config.toml
n_layer = 19
d_model = 384
n_head = 6
n_kv_head = 6
head_dim = 64
d_mlp = 1536
vocab_size = 4096
activation = "gelu"
norm = "layernorm"
norm_place = "pre"
norm_eps = 1e-06
positions = "learned"
qk_norm = false
attn_scale = 0.125
bias = "none"
tie_embeddings = true
parallel_block = false
extras = ["capped logits"]
init = "uniform"
init_std_qkv = 0.0375
init_std_o = 0.00609
init_std_up = 0.0375
init_std_down = 0.00304
init_out_by_depth = true
optimizer = "adamw"
lr = 0.00129
beta1 = 0.9
beta2 = 0.99
weight_decay = 0.41
lr_head = 0.00891
warmup_steps = 298
schedule = "wsd"
decay_fraction = 0.709
decay_shape = "linear"
final_lr_fraction = 0.0
batch_tokens = 65536
seq_len = 1024
doc_mask = false
train_tokens = 425100000
steps = 6487
dataset = "wikipedia_en"
Each number is 128 + 32 x the weight over its row's rms, rounded and kept within 0 to 255. Layers, rows and columns count from 0. Numbers have three digits each. The size before them is the row's rms in percent of the matrix's.

# o: layer 8 attention output (transposed), 384x384, rms 0.0428, rows 77-127, columns 0-127
# v: layer 8 attention value, 384x384, rms 0.0447, rows 78-127, columns 0-127
# q: layer 8 attention query, 384x384, rms 0.0582, rows 128-129, columns 0-127
# k: layer 8 attention key, 384x384, rms 0.0552, rows 128-129, columns 0-127
o77 094:126137111071099187101161076116104093120088175110170137178122091106170147073137093130147149075108050100184134186149135135102080075122089134127177077161105119152093188144114132131130131152171136178136140185147168150146146130111119124146161160107133137170109125156127073053110114141109156131114148147116128152110123117154161134109113074169078150091144132119152141116096139101169158172151
v78 084:145149117178138162136129132083049138150082093116139132107115109159182093095166149121126174082139141086127143139182115155156114120078105093172145138102168155135145085183143106172064119145166052142131054182197084096129140106071086088120095126152135128139186113143104166119125130166143107151147145126145116110150144074124130112142199124125156119100160192100145154128112134153106104128186
o78 089:135157077150143114110015158157182113142152139151097115057083181131114110086123119119180123118137172174169110182143127087128151166130164150112137114121127093129157158145183142098149073117092109116215181130100125154102129160181141190143107116088072147133128076103103117055073108139134152137101068176076109118143144188139153119152130166093089159168162108157122136125114108057139198120093
v79 090:148099100140109116079194090125069117121101159125166099132163097145130139177099109114161212164153081073102145071149147162148117098103069108077116140086147112130130103135071176139048097084154152122099146128139124098171151132184105179068151149124126132098068090148084164121143187133090138139130119200126131156108164132122132133104151143177141172126028086173127099123177081146190117123070
o79 090:175070105115155197153138150132151159120124090070093166143121098146137134046133116137099069092095067211129150201148155131105114176079203108113127153099099091136125134124116115128147148175093126126118124120187105146135105089102070091143116163096118119053189130118173141179147122130123064092145176092110166105134133139155176120150154087107090082138106110109185146175090095176181106122176
v80 087:162206066156084168031138163126128103156093135127185154201107139186070129160117147103092063109120138135126115102173105098108148126093150141127151146117126120125098156084086153100114097107103153167070105196142168092082112133094136167079150111113157163123100195108097123156147146131127107145101142160099129094093139107154138085126144088166154155177100100081111118093153078060174152182115
o80 090:130124154113132179143102097121096096121133109197124151120091135119153124074162100110131108148145096090089167148070154171109182134098102071114123155128123120149132121172164139161087161195133124098118055108110113170140202126082132183081100144133106137193181146149129147146145097126088128076099138094150135182090105153144146101163156076142081132179172079117114149154137166121143140052086
v81 093:135059121087133153093143126105130073074126143140100105126133149147144102111097043074144171107142132120184154137157126078140171141125136135130136127184100132071185143123177137208115124135137082069113138067115119100067124125074103080144040171075109131088152075154150142150141128142125138161095129100097116169111143145180114099146129126137133119186159146130136132162154156108135074090161
o81 095:116177127147201069116155115118098153115121121042195157085155157113115086105136112168139153173078127085116104171116087124111091122150090182114156140097132167172112130126092097106161145147124144138136146176069160069179109153141169122135133162203070114113117128144115118109087160133115110143170131159112130116078145125148132159091113149106164121077069117135150133104070097114155204136103
v82 087:187108026127117147126143128160149123142130133122130160138146135125084152174114153113131180097162116084130157094143140193119131111114128159131141111096132107086175174125106137116123116129126154102107100127113153163117141116163124136136133077131151195106107124147142113161200103120079132094139103154107171168149192124144117137133206063175102210160099111167124148152213133124176137154108
o82 087:110144127081132191117158150174121152108162101102102095146122134130173137144181085085082127150137102144121156133103122139143154133119151128091138136112143137161115080135136138143138169151122097152161113149100097110135123121149110135117129144168112121175132114143112157220154096125158060087114185104069119172122093139122138109073122129121150131127148151090083103139155109162103107089193
v83 084:184113159146083062149164149143131136048065104129173115130107141139175152126155096115152125110184149145095136105173115040152127142147111062157111174164149155091184166180130096104080166086139113113082199100100105144110138146123110072067102175084132162120133069086108147076080117098141135201103131128116071120093198134162147115133108143097129139126141116128159115173111137131122171087156
o83 084:129145086188140109121161085073122129136089141000153113092118128101110124156134101166118148142058133119129128120113098110176133143149106122146134154113103117117087145132144108115157102109092120119184129134150093093190057174117160129206128112156079155079109124172159162080121123164088153122136124194144099093161142116085116138169103090142151151121069148107093152108063067135111155199126
v84 080:128100053117150089111164165108152172084123064128146179122098106124107141161156151200140111105168137098131122084161130133149089169145148049135132165083193150184123115105123116115122159181116096167124158120118108173121130119087113090165081119097144095126107134176164087158104141131128145188090151151096169148118134123154140134121101120053118120119107055093109163169186117079155179139162
o84 080:103084124103077164111168114104156147123160106122125114170135103119135115133109102115108111110070128123144088157109117107102140075083115098123171128124106154145116172146165200125170126138161138102145107120106102138148182091178146159139142128136155107137126131102072174088162060152102212082132094106098058164155113123119135109108119096125061154182078159151135092126080126134094150123089
v85 085:097128070118103144146124088141082166131163116153084056147110117082178198044142095137119078101147154056136162152127141107163118094141126118138119150152123111149162126083118115178141117080151142148141122118152138066113169146187123065150131153109077135105118039092110148122121089174097101114140136131162146214174099096119141180073054128147154108130144126131138092161106145090141142082110
o85 095:133139122156125112132105125108114133138119126000125091116119164125104136152089125150123157131139118124125130121126120105173118154134112144129123096134142121143129117098133117111152153127122122120133162134140126140132035152132157142141108110151131119159124142139126127110129139124141124130127105162101120100115142130150128121126132126100136145129106126142150119113096130118125142126103
v86 087:167096138160085132152058116085082203218056139124125150161104126164079097176116092135149155156173128169108147062111147186094100150143140138118147118120158107090153145115118113155116190184103143106137117133095099187193120118107104169131106095152160142181134157134150087097132194118110146125086103115150155119094134121119091129108105158066156164173114156192141124123124136128117057120073
o86 089:067109124131185126171118133201101091125169127239152122141142124166153140084183128048141141144137122114100072143121139128103107150131182083134145089134120182156115112107116131152093076118093096146142109121148188158056176153160124180124167146146121135122131171109166177149137127100080049120124196126104131154149125126122150116077119141147117093113124164098141140150201065096106126123130
v87 097:165118157108128141119166127138157118177076139117175126128132124169063121148123142123124051142140106130114078070152137091104091132125171066143121101119125122138074101102102087123170164151107135128107136152144097113142136116150123091093142120096131160162118066103100115134198090092154075113122116224077121176109154144129141140122123158122134100163146104112082128049157156219156106157138
o87 097:065136155181156160144098196109107139104152096064101175128116150078155102157169096108161158217128176145118157154080090110142128115116197126152108191104104123101168119165134158080126151050103113163101076131119133108166144143117119104147080139186129139124216177109147136222164122153155132109124122090127125144149141063073160117114104117128197114102096106136079082163104078110080115121161
v88 096:096116124122117091144097143164157085107092128117116145144107153151181122095074103148110201075164155165128145183180143151150125083128098134135105158139187117149183120142132110119159094104198180153097146067143140102108130117167198072192083061116133093193157134063124126112101088128174120138122132113128125075130148101162092148120135157114112192115125123099132134086139122076181143094170
o88 100:108137172130146099107126073089149139151140106212155100151130081138104106140101135166102108155053157110139072051160151139080146107075072131123118112179125073124136103107120142127110123079106175081170132143106114118107124137141131162130114141149116083137112138176161132116126102119093175146165147158131114131126128155104088120125105087147113111124113122124126144158163157126108131160033
v89 095:136228095074091099103105154100094171189062137135111130128116140136229079087118147108130150126146131073148146144210127151119065084109172074173096128103157110120143108155190080147152176085152139123123101179148150128089130135096139152095158109121142077130089121135149038138151086115128108106108140121107173108124128151165142168123121175126127151145145182081130138152111091082157098155149
o89 098:085106206136134117140108147166144125132161143074131159170145122099096208123174131129117090123116110167111154101132124151147137149126093089149131095138083114167151108113132172147169160107069097140151174125149171140143075110161207151159131103113134159173157123090161127106112118156115122112132094155092157124175153150130130090131089107122056143107180117121067076111110124157134124111069
v90 099:116108130126163164122139155107082132071101076145125150117130104101106130118098096153125115105100116112137144167110142103148108183098093157091093126106157154128166026117102136135057142095134129090068162121126170086093115129149084094203112119121117166110173073125146191134163167152178170138115122095120093092137154159167100061110121144112172157086154142130119131059095135118096104087144
o90 097:089128114166166135112069175077116127101159165058127085127118149139072115117153108123153148086058118125153079177145070092167170149151130114111125146143123094119076216153134093087156143065150102141150144143163140104149164144150162207135110142132112140122164085127163097060098136116105159125134108217033129120103177136117132129091132133109083131150099088124125145143061144098147167152153
v91 091:195063176049118122123116146110100093148127165118094113142093142195118115151118087078094201124141167114178112120128141089127094114151181116178142146161111117048127147137129139199160104116173125118066123063052084126106127095125193045125139103141131095100122119129118105125137107108148149201136101160107184108105142184131175131121103098081134177167185108130128134139146144099193129120140
o91 094:107203110132118137141213107095118198141068150129120177080150062119143129131150140146141118146101076115091074234133087185086133104143169152103139107143134176217127124140103095089125112075086133152114091149137147122122108154116121123097111092135152119113124149175186139055139133079078122178188144139161091132133155112128142146111108083144119143075102093050171115162141089148153143137147
v92 094:159089055122125133198107118121140140193126120135110148127128143140162155106097132189132157104153101114083145139071142191116071134128156139111088130136116107161137132158103106173164151168162174122103113163122109202198149115160144103185154071193126101149160174075126129130175066111131089163095081103082141134086185200180116163099137126111128156121133099176098106132134122117168160123091
o92 095:049112145078134102111186129087148102159117120172088096134119065153140141167188122076090146156143171135117121100172127144153168114135153140093135133183112190153184069088143112102113094077135158109185098129126088157134112142141124175080161147118143147152147167169190145210125108151114128129102154114123125142147091107061131099128135133141156112157150148067154183173168130148104084117174
v93 089:125143158115094123125131112097166086180099122110151116127108126160117148109111149148113102148088123141145137127183129088140131107150142053194143133146104130161096081121104125146176123140179070105156137099143071112123131099108136114136192093097125103085105136100122167164153158106172136123128132140135093145103118148126155103085161138097125120191172107132128131138124189133154113146171
o93 090:129143126138162131129123129107124114128129122143145215105158175072121141145105144114149140167137075086099107150135092152123094171135105225089114116110111186133163102128130136147124088127149176153119122159090104129109087121116109127155125151141093195113180131134101146098101152133141147197135085145220171134155112129081109128140151123119178136104142114126187108128171089111088135150102
v94 092:186186107103152165148150180117171092132102100130113162148103154129123106150159092140130153155147102100058132164121143144122143139112141228103154115101186099121163179086098094144104155129174199134117096152137111170077117112139110132099126145130097113103105166108120143112148169148133142077159099138180147167155090137154058146141099108106125151115143118121132091149103092120118155123116
o94 094:103141124112113147132145116175075148187129123089126120125156146105189162159098104141082051117128145120135089121101110123156171107134099097116151123117092123104097084127092103096141106164084136127129135096159140153193122138110113127161062171127134115147141125098134114167143093100122087089152143119102083173065155114088173151142141127112140165036098117100118150174157146139081105101160
v95 089:157091126150095117066131116147155186136093125107110155123129124145153128107151092136137045152108137127113151128141104128140139160118140065169135170142066109139112115140087159203090138088093130114174098107165127126115135128101124099131088137068085073144144093173211130169081072100142099201091158091119129148103148053142190157093100169156130108150161113124113157125148188078094121123138
o95 095:101135111114106067148142116096104153092146115022134160130144122109120155150094142111159149145166113099159143154155091094138108114132093114159115178134119134145128184123126146171212146103106144139132112160089116049147120160124183088163121144169163174100097157158100090091080147194136176090122050152109125062169114135084117136113099055120114116124108142157133110136064097137113135180141
v96 095:169131111126139118123080090151214184179171121124095182130115135120155174114119145119119116090136108162103115112136115091125110133136132123144101055173155122171083139121178128129144097163154193159219153116136121141143111171113218100058111184113133184213119116076108164075165129092150084110132157060092104103110117100110122128120096126206134146104116135195140089140088099107125126093164
o96 095:065101174130124088109167069138131091101107057102190132150122117136159122198157152164114152161139164098089120049147171097157060100139145155115100152108151179124161110051104104153185128126096127112115092144164139107121093139151105087174195094158130125104144184126182139187131186111166134117095095103159149167083106122115131156130101152104153069128126146105095141123167171155072080096113
v97 090:155102106123090130110128146165199181086127118113124121140116125114146141134111134127167071159179126121164125085150139130154127137145135091112132069134091109095090155133118164132138099103066074073187161149132230096170122161079085196141153176162117119081148189144078171143091185129083171144129133115139160169085095091090211132110160105076146064135105081153151148225181159062149179131181
o97 087:109107102123147167195167132172134126089120079082155111140137164076115135134146114099134142083102126103102135118093107132147098143139085123125125145101164171133133136174159125178198169195159159194114124089137072126121083110164139094132144114103142138152069149103098075125145118172175136095114137144127153108154101192084117158084107151130165173111148167127161104107089112105117143141125
v98 092:104118133146121071108134053119113121118137104151112137112117156087094093066125138119139215119143157137130120146142117105135111090122149115157110173132095138116125187137127130134103151093052114149134091129193091186078132098165159011112144138092131088100213116179193066154124060139131125195116137159113155149146065117123069117136139198124106093146200129112110144128164133085168122110178
o98 096:118155073114062108152130091075104145113130180182142125129153130099148162198049066101144111135119190111175171098199117110096140149125114144163151127136157143145129118102086099165147090134124157109141131164107130072138187130114106116132142113134094160157117092100119098121093177128115147116146099094138122095119123154100153099111105047111165229142152097116120094114117121130100138197100
v99 092:148134131136099065160118101092143180079121122136121165124135140145170141143159187100095143159147180117150134129143125164122110077136216102146090121125076122127170208136148133165128204155086120130075089225131239140157130096107081135059184144153105053140153148086170099106141164114118154131161171157190155130155105134103151137128116159172136089053191123127100123096141148106122099120145
o99 096:102110103102081162198105138180131098145130171083115129158121159087112185124107162104163122135121138141166135104100113125122131147126116103165127078129080164130119063177128108111111154100128115120137127083131124118170110168155187109124060102058163161140146151155138136064154147134116125135115114123142100091090143119126072126145147122108157220137107132096125114125125093194132124104062
v100 097:053146134089148140153168180118147072210095171133145110129160110099063088146087103141115092150138104155095078141172130143108117108124080102109150134103133130108157122131152108129113119147099109180175062172147125099112113141076158160125111121087148139153157107150145090158110104114114150120151134148057077089130144100150156170107092203231084109151129104122089113126155112092089094150194
o100 103:154065153134165120109086144090174140148179145126198193115135156153139108130086096114113122147174168101153163171146119158142082133082119129159119132117096059138157115159152173165136161104138107204095096105093146124127124107127097123106122158111081127145123189125146073171120128190185159165119089054152168146072104128122108090086128129083169115107158134120089201096124121111175126153121
v101 092:147143116120050195057071100098084121236128117133104146101103134162159112133146082124141117079137175062072186130144126133129182126144145115178184141105225130079101107127194119181120090120147089123153120088116012162097109145143193087137117089091147074143079155174158101100094104133147112126138110119170135111071159155133190077154139114066110150225124111098132148122127093122114141139092
o101 093:135188137175117029177144129111075119150113115170142165123139086180116155079110132127094129080166062077101053202165129152129078124121186139133133077153128119208099161105147084140129127144066134146142119203107170149062180176074147156160118108157107169119108127124123131092054140113092117141111119176132130179195108123148153114063121095162106115103178154108109102154109121114105147122121
v102 097:106142204139114127087201085144129086085133118132171122154129120142002108151125115121090110167111103167069147140122121065124137162153140187088151155106132125091117120069082112089133074120062158118038162080077107099137120106146122160160173071111107123132106157115105146120074119131167153087125126163136129129144072149128053126134072123124176123217161143139116098108139114201095169128090
o102 095:113173144166121125120133126084077086177115160223079177136150122137161149100118118164137130136140082143132115133095157141155151126089075108104126138147146081142096146118103133119052133128196095144112083170161139175126218136065111103132115140128135110118139101180141116147112158101133132160174144111141160190116129061146154104182109092172065144109079079114152085174147152079144115182145
v103 100:098087155098127155092100066114131147123133134153138122122112126147040148081168104162103155181089146126237108139085128149140126059133120124153138159111112102126201205091133108114157090103132135092084106180090220084039147082104156153111101133168145168094191147132119164191155101110132158121119107180088153170150070173151098103105075092151149154134135177147096132067112101133125071096133
o103 101:152148118149127108108110136143099086127104167128130126133134155126119137138102127118162170127164057131130140101099115130084117138075132155110125045091118136135124121166134102067051183219172127125100134061108180108163103127147155126119153118130075080178114110134118126113118148080138093135127180060099130124094139145160147088072150161125095158135072126122139112159172192152209131147053
v104 095:135112168098113087120126133118148137125141155127150108131117121096114110117142109105129130176125132146192084078077126069125187134144129135162136144139056137090107139105146128103113133151101107084096142117134104119091140101069147105098095180160146142113161088121145196121107157115163151102113102176093111124120154141048130153128138115111160162168189141204138099092076120175114087098160
o104 098:121102089154152124140137122137082182118055172100143117125165162105108129113169128112153141134086117149142180116119125139112083098230132120118168096122152140119145100181123107101141081199097147128127176132101169061153073163121089090149184147160092102122161099134135129164154130047128079126117154146212092114168136147132124166114097118131187149075088115115122083130129087137145187150133
v105 092:101162127048193151153129129148144087124163126132119097124167131141116143124141170156141087085095149111148113139119116155126047093083126123230136160119141134195150157160135102132130122104149137117124108093172134120082121156123168161171153167116092096061159071089054083131073106148097114155123106181142141093196129059101123092084082131148109157093169198120135126043119104183095098136083
o105 093:152168150144112125116131192059118104185084100056157109117134153151120114123074127124072141155178117136125165135091080126173159145159090189102068085164123098090112041068113066134142145091110097139139177136151122145118051124103165180079111118116115085174072182192153090110133108184157137158112129124152164087104143145184113123159084128131108088105166082121095120129137158125187103102127
v106 093:133191182149093124051124114101077154113071069119110144101113114178094118132159160124159083076145114145086166152064133135121126151106132080086157085119172121060107090153104139157107124109144118089148156163200185088146137146216121136157145112121155101155034182139074083110127125137141173102145130136130118108112203175176155174157177158143116093130097043115128115126181160143097153126109
o106 087:129123141103140158185119138198167115165131094036091134127112082100113113113095116152090142124146118116106095176148204112172134142097195152063116132117095103173152116093158107100133169130085160159160101117122086151158118147105147142157088164076161149108169120095145132147105133112102063075116084129087149149123142125103152168120131093113160113110155167145110126136097108092107102067131
v107 081:125094180126145119099156132190097160065165121139174132112155117117100098126147117165163106208075156161097147103167115186124186119145119133022107125087063135103123139117091117156071144101075085138108125074115156122129151183143071159215165123129148121116160100084139084131125142137096127102120145095156126092136093147161120122119132062138113089142100105109136093066078098125134154130072
o107 082:221140021094129186155092155081093117151149142152143086124106141119110139128097136142141138043161057093165160129103117093095149117058131110150118228080173120059134138147088138117039126148183167115110152090160111133098119064151106137086078146096146124157126096163109112128175133164166158115165158133090117176124129096113129110132133151190171149144172152190104142155100130135142081102159
v108 091:130165177078140179157076107118131078178101154107119116123160120190079130167149084198111035132081115112114134129135134099129123136154110136164137135098182113114118148154128136107192074130153138073102133089121107137125132163141165146151164097169101189165060141129083126098148140128098087118129068125123101111126097130120121158099182120043147150176058160167147133120144058185161134141068
o108 096:164185189139120121129133132145149135161092099073112120124135109160122116100109149133137115121155070156105112149122157151129084152116124132106149111153122117109104115109148140053126144100124097114110125105151093174078035115080123147140123132088145078155103160153113159178126133133124144131155168130165112128141092098119163150110058112120150075091135116172135110183181153114149070153165
v109 094:097148140093141091163131101111101104118206068138106158125112122098122153141128145195096058133138130143100114095194112181149169131161179193095111143134069139161105179176086114189092105107137122093127090051167175082159117139167114090105187091123135119136105052127152089100166112127128113111163094178115177132152094155128099145103145140182122106116070105149092129121124075121135086126126
o109 096:146158061098097106108154124109078126126112086108096119091138115136158155139111139084169130117133084090131107176135116098118131125074143151123123149096193121084128082161088130120171172064142066161118153191150119147094103110145134151173086169113147082133122150166126161152137143145150119098109103123164120138066143084126159089118094127081164085142187141118146107161133186176123118109137
v110 090:106096103083103079162080174098080071116121123102159109157134114076049145129100124159094093091143153120133131129057137113111117141124146103088148183126162114218161111149127134072138162187124116148167129099131170159139134090137150127167063109122157201110158163153120114138116164126122148114157140095053108134175169090137158152095081151104091152127035076147127165109178143078124118139125
o110 093:090023178118147135071159118123205139122175115163148152181129148146130104133141154065113108168101124164082051139089121117130091086139098170110125083127104091092148148175137162125105128113137147162100098100126124115114121102139113158118149140123119108094137165096118153156190109137155123117119155123183163129074130137160115100125123154128136125159147208115099103135163119104095153159151
v111 092:149085199111138143165117103102165107138163122139145140155123105195073128165134109114084133125171155105136128135220121127126105129125138096097128132118069132122121100079193095090141184100100101131138090136132083124120111139128089170087115057146105099171125115175149099201104130098103108191105126170146168109106100148122142204138060180176173093136106165100135134140116081061132116106148
o111 094:128113129117152093075121093120150134142134187171136130118122096073143120124103117122159092164124111132139175150112123151071095128103122108163146140165119130170141162180145176093176174155134135158104130126102173137104136156121169090151136107136109151087124197105132135095136150167136140158126112123148102118150115084140153106137082164134030125118139109152151126134107129101132170175116
v112 092:151078173076145130172097120194162116101170164096131073157151096102101151157105148074077163122120119110150128143170138144145108141097117095187142156109057152140145123122155098063083157118155192112117114147050079171130135152096171158138054195136122169115148145155161178149063157116085111076156142036112092127164112144102151158112099128086118161121134109163133096176120142191130152177118
o112 093:159130143093120144074161101148164165167123120067130123224108071155156122130202130144165103118107129180120196100105113156109105093143119156138096141161136088100176139165132193128070077147159133150126112127155155108123061123148102079098127122096103081115123096105175091195129136120187113166161167129121113138124169121203075153122085183157097145115112106160145143101113100167112112178200
v113 092:190158111186112142208129096116179107087155086123193106093169121123168097112136117099133100102164104136095090110110158122120146129101109166159092138139209121103103080112187091081125098141070112148140184143077156091129122132143123107027114158094105133096020118116140083148052104124131117095156147114147159082092155094156111151154139167108142089143125097088122135172148090138093204162119
o113 095:111128154097111168105172106162159133150160140181112208150130078106141152147108147167125067112122147147047124146111150113136175121131105123107133159141078192191087162109128165127132146111119085090094112155135145134158244137074124105184108097126168142088125140111156139106130167151105125150084126144124140149148112131171149121152136142121021113103107141118173114123114180133110094093110
v114 093:086128176087165094114186063091073155127155120131126112117099145131142108115120164151145133145121133169101082112118116133119147180160149100112100090104095135094163062154117111138108154123088135141077114181176154139144120116210110142112153076118126067146100194145127049151071140135138125137143111198150128161166095140084165169118079161149119039099097089157100140124127153128077132114185
o114 091:180085125175073125172131168140113128146141171246128123114147120097099093131132146086147134085127144095233109129100161144120114055130162072179142123072157131102165140158132134104131140141104147167091097066109127105187250142115105130136096150097162170118167122105111137119164126125092125097141153081149104112205152091132116092164175105140161203125107178128129100143143107126135151155114
v115 093:150105221122109084114158095116180106117153118110128117149124109100043125139091146157092093171071141149129085134089147097122130141168148162110131165124105143156051111129109164132151118122147172122143136194062125158131130147182152096107195164114101155144191147138147134104143190134103150104182118125120102144102157212113087127122174103139135121161130070134089099137080132178155162163108
o115 095:137149084092085132129121114105116156139131151210073146180115087126124142153098116089120128114161134112118129112164148130116130112111191115130115070174134106074143147149105157129068105159160130141090092168195104128109186082133084110162100132121153130074101130104155105195163201074173091133162117070143147137083066090138121156100112145113154133119117093103157100146169135127108072125178
v116 097:145157112182113136067198079083206130100159089141143148103086129130090114097120153115130165116065113129106149229114124128143161070135075141158147166128177105128090171118076132159011106140121137153140154178155141141150130159093139094080110146111100066119051096092168142164076087117159101099123138036124089146169124092159049148182101123089110127157180103135121111079032146102153132097143
o116 098:143147172119086113122112127130076109113093144148141133125097149102144181160081125171111120097112068126118125085195094151176102125165054101108099087125036107121126108047084186129152157145150155057146125157120135110162138174151142108146107202119100157132136096115123129098028120154132162124132084124148177195114158146091119178145172120172080125148084100169154124175157189108110133141055
v117 095:112172110068213077194102164123123089087158095126128135113138139094152127159127117185129135129166111125095134123207133149114168128137117098130134118128177149144140124136136135141090184179163118148187178089096069179103119099129107103095136160074160132130104120175145142109162255154122120104166119181091089138112153086094096167130137096124091152129070092132148148213145145055181117118084
o117 099:152107115148126120139132143111139174145170078076157138090140178109132113071083144157090082102070142126105058148137072117137087158119143128104163152097139143121129133147112165160199105131113118120123171139164099118150090042150110135172140160138107134086148120017099170117152094145117138106168081080166130125127091142170125138075167158064156114123200134104139140085090125169123154116124
v118 088:137123073114119104095131164140120129092118057133143087143176116157019130118118119092154107174125124174124105069216108101118131180119111135058158123125105146137041156104067166126106184138094183158137128096145132129145121101131181074128141114083107182110105128116094151125175205124164129168116131130124133147106112129175058152173183145140082131142064110111142105108190098105136155159082
o118 088:162121133117133137152177082068131126092136083109113175141148114108235102106163189148157082158120164081135167204100092118100087154089135130123123197124147122107119127111059078191114116096147143148110103115146110113099134115040106160114096163164148121128201151112112134162136144114133140048145120138210136149105118078114173087138142108124194157195126094125138126174137158134078088121188
v119 102:131188114124128120180113098168219101042210102122122134122207135061059126130176154142113078125140088147122150081097152120142131151104098116126108112141136129171140144118182156154127134161052151115152201122142255105133136128121152131107108120157104152055125120093081209149115098152156130123143136100159141133137108152089185109130194186224145076123077132128159124139120149125102090148112
o119 101:167133154105087201092169070103149099154107113125140151162090108116201120132117166181215147123158137173148179108120149113134113095122086199077119175107205146127089138110109052119077131122162132159112126138134059130112127145095103096151141161088105107165149156166117112142104147087157153113109129122141184153124116092175132094158129126111108142127144157170099108127150101153085085116143
v120 092:119178092126096131140115124102176104151147166148138077138126153162059144135120122138148163129145117163101126134151127205116084126102142109187151124167224114154081165080094124143109168175110146180163082170174106123187144106099139137108102079146160109150070078174159101100126055083114123080143124135113168162148055111141112201164117223166095152204166144135148161117121086120142079120121
o120 094:175075167095084203098100113175160122150152109108138206167146150058191136134128147115155094151172178140130160152105105133084123129139069151148153118132124124090191119114132155153145115141152133138142160078075196111125049144117170116132140163120086148158194184141117101171092120145144151132113125120217183154126159122138137105084130109119114149069107124157132162164213158123098123142086
v121 103:148101126084121125142111198090088162178122114133125122107127103130131139161078094146153081148111135098122094092139132100137127197146118199079142104108143116028099139123132157145100122126089158088097115164100132164151120133115023204186155113197104249094177127111119154099151117136100154103127117123100130108150129177123106111118202111080144148076093126165160134132097089157105146144081
o121 106:117133104150127175136160154182093128134137152070143094137150150164088144145178116092096136137129093139133166121112171117152131095156144112130131128066127166181085149168127110106126094188101081171096175105181175127107062093142153157111187110112132105137089087155094166180174079115130085095092157101119079147097107097092157117152117162162133106156131136118087139153129158108129120086199
v122 100:137164089168094090117107109152099173077138103117054181139089114116106145120131203090157128126128126113128119135134118137142123129140146149149147140111053118133112110100092121102161136132200132195149184136131147169201124118113072086162138160153132176195144119119131105156165171097115077112142155122135133185126127159133160168123137093143133114147156139108097112137146141023168103098143
o122 100:139081146146154133085109075131132159109136163000113093092123154077159132134146146108116147141116115161121093164090135135127163133132111114122151171096128138103135108120150157131174143127142143065108081102147119147124055157188153160119150132108151107162172166129174151126154168092154106108127070130163120149078145149126078125155155126099171171178148130107151110117128132167095188079122
v123 097:096132147155095106108126079098114076150099174128130125139148127102152142151110144128149154161121143127108128146146139169125155109139158159186141137140151138120111118138174129094147084102161109107103137139142085131101124146086143136164211200154131125173118179147135076100113140146109138053145135092165109097089069090087109121119152114084139155211202186127167138138110149153135153125064
o123 099:150182124176152083161067149141112137120106151198107105115154145141064160059084097135111118107152119119118076108138102116133136212147120110139137094151178149123096144094132095157150118137140105128119150143128158169068166127124107113107142080107103124144068108142149097128050181086120146184163134147168193095143071165170066146097161183081114110112153124094151111121148113125178132135122
v124 085:166128181093133146129092184113084152108096157110155141143129105162113151167081123133085138154153149123117098114113127114099067172112117097134139140121200132083131157127167121125110145125093192091035149130096128123178127099095130113143073114165170142113080135107096121085115148141139117170126155147106111049111159129067160160122110158121146190108143110160129111144180148118110143104088
o124 086:107114139146108187170169124168164118144131128208145157114138079131158121077185136115151081120094168151103078192119140141107095138150148130104145126151088070139100107194080096134096105059105052139153116110190139105085164143121110164104135095087141091086155158129150114083178100066071129118109155109135109142119151133128108159125118108153107123099124108061135123135160126125117109137171
v125 104:143173133104102092139110151110141143147133100120104131149070142117025107125143187112141136139173125133117075160157123126140102140116126157153143072108173141120041184108114149104140192125165133130156109158133164114137127092122149133091126091104170179209115072105108155079156157107179123131171106170167133071118109192154103069158083155110140195094123093155114144162102147112133108099144
o125 102:117147135174186123123140122149151107139090098068139109089148100071157107105132114203172125138120162119085132116131100164110155132098182121140113137165083163116107135151147082123152114071090107183126120109164145157123089161099157154137177154125107155110157172096160109080081127089103116139072087153198155123122198160113111097122153133134123115148081147085152175136119117134127115071110
v126 086:153103098118149143117090129137044122143138144110066110166141122115175132099076132108103152116105099043174109129173141109135174127102127164192171127131063135149138061135120165159110179077149062144113127094109122112156120135104068067063114101091054117099243091167189163192193157132102082112150154128127095156120129148070144093133132171101154065162197142130112148119089125049200111097134
o126 085:082132137145184095097133131095123129081170187215163140090084147080129090133158093108192139134090145173118170135130115113108081131188092134126107180124138114119110153164128159157166117164134146124128177178122125115084126114171139158144126118162137130124135095099150108082093159084172111189135070139121165076086138111147108099127121162115087187145124067135180131121114133154131160137112
v127 101:073200147162119100112079076144106160077136114144137135142084114146072122120129170141117099067125133087119150153115111121148190127123148174164152136158129140151087128126101138115162135125135113132146146089237114147122120099137202094128126183137137071134119095159097160122112149141137060133114122126150096105139116125126125072141073087124172126089124105155111114066118107048177144065166
o127 105:099133113157123124121118134073070101096096054162087078097114136178136111137067132124154202134112098115113101093120152146114185133125106119119111134173116123113110153072145062119159119147061154070159137121119108195123126142103128142099165141095161127144146117124074163127131075076115171107154070076142167163123149135103177143173150106156138170204174082136112106139136187146080131145062
q128 091:148134123116181116112136134120147111166131092117112122091063113192068129126134126133168151076162159149152125140134114099095093162147102183132131138108160111137115144135145136061139160106119145130118117094129108119174137147160118111127166145139112122167147102092101144128140130119108139119154166112156120144132129122122165114119139114173086135118144142086138153136182128077151125107145
k128 094:168165138151125164147135146068152122085093118100140040124113094167093101195117090163050140110057082118168096185102156166171143104161071156114128136145149144111098135109123107123139121132143180180133141140152093092130118092102124140139130150165117122160081101111083152136109092125083192151181155112147156148142141152101139136119153151125020139121109081132102136152140111126108083112180
q129 094:178178130151083148164130066117069109124177117127091150147138135131158151078146130120130105109136136061174202159080148085131124124112145102131133180130163123105147082087127089122082188122151107152129091125115158096132127148110120127121131110101075133146174141199199190148137177139129150139172163082111099141072138169211117164130121158147137145150122118098141132143195053122159134150154
k129 096:095151103144126157192131166160079098107094112128069130152183125175129107074127142141034162172132150136110169067116145135133070136135112086173090130174129137120105143159133008146078134112199129139102134139093187115118176158153141127138172161125127081121155114200180152124091118096116123122165142186201117140109132067133122090111151139138138096128153149090179135078077100183176082121078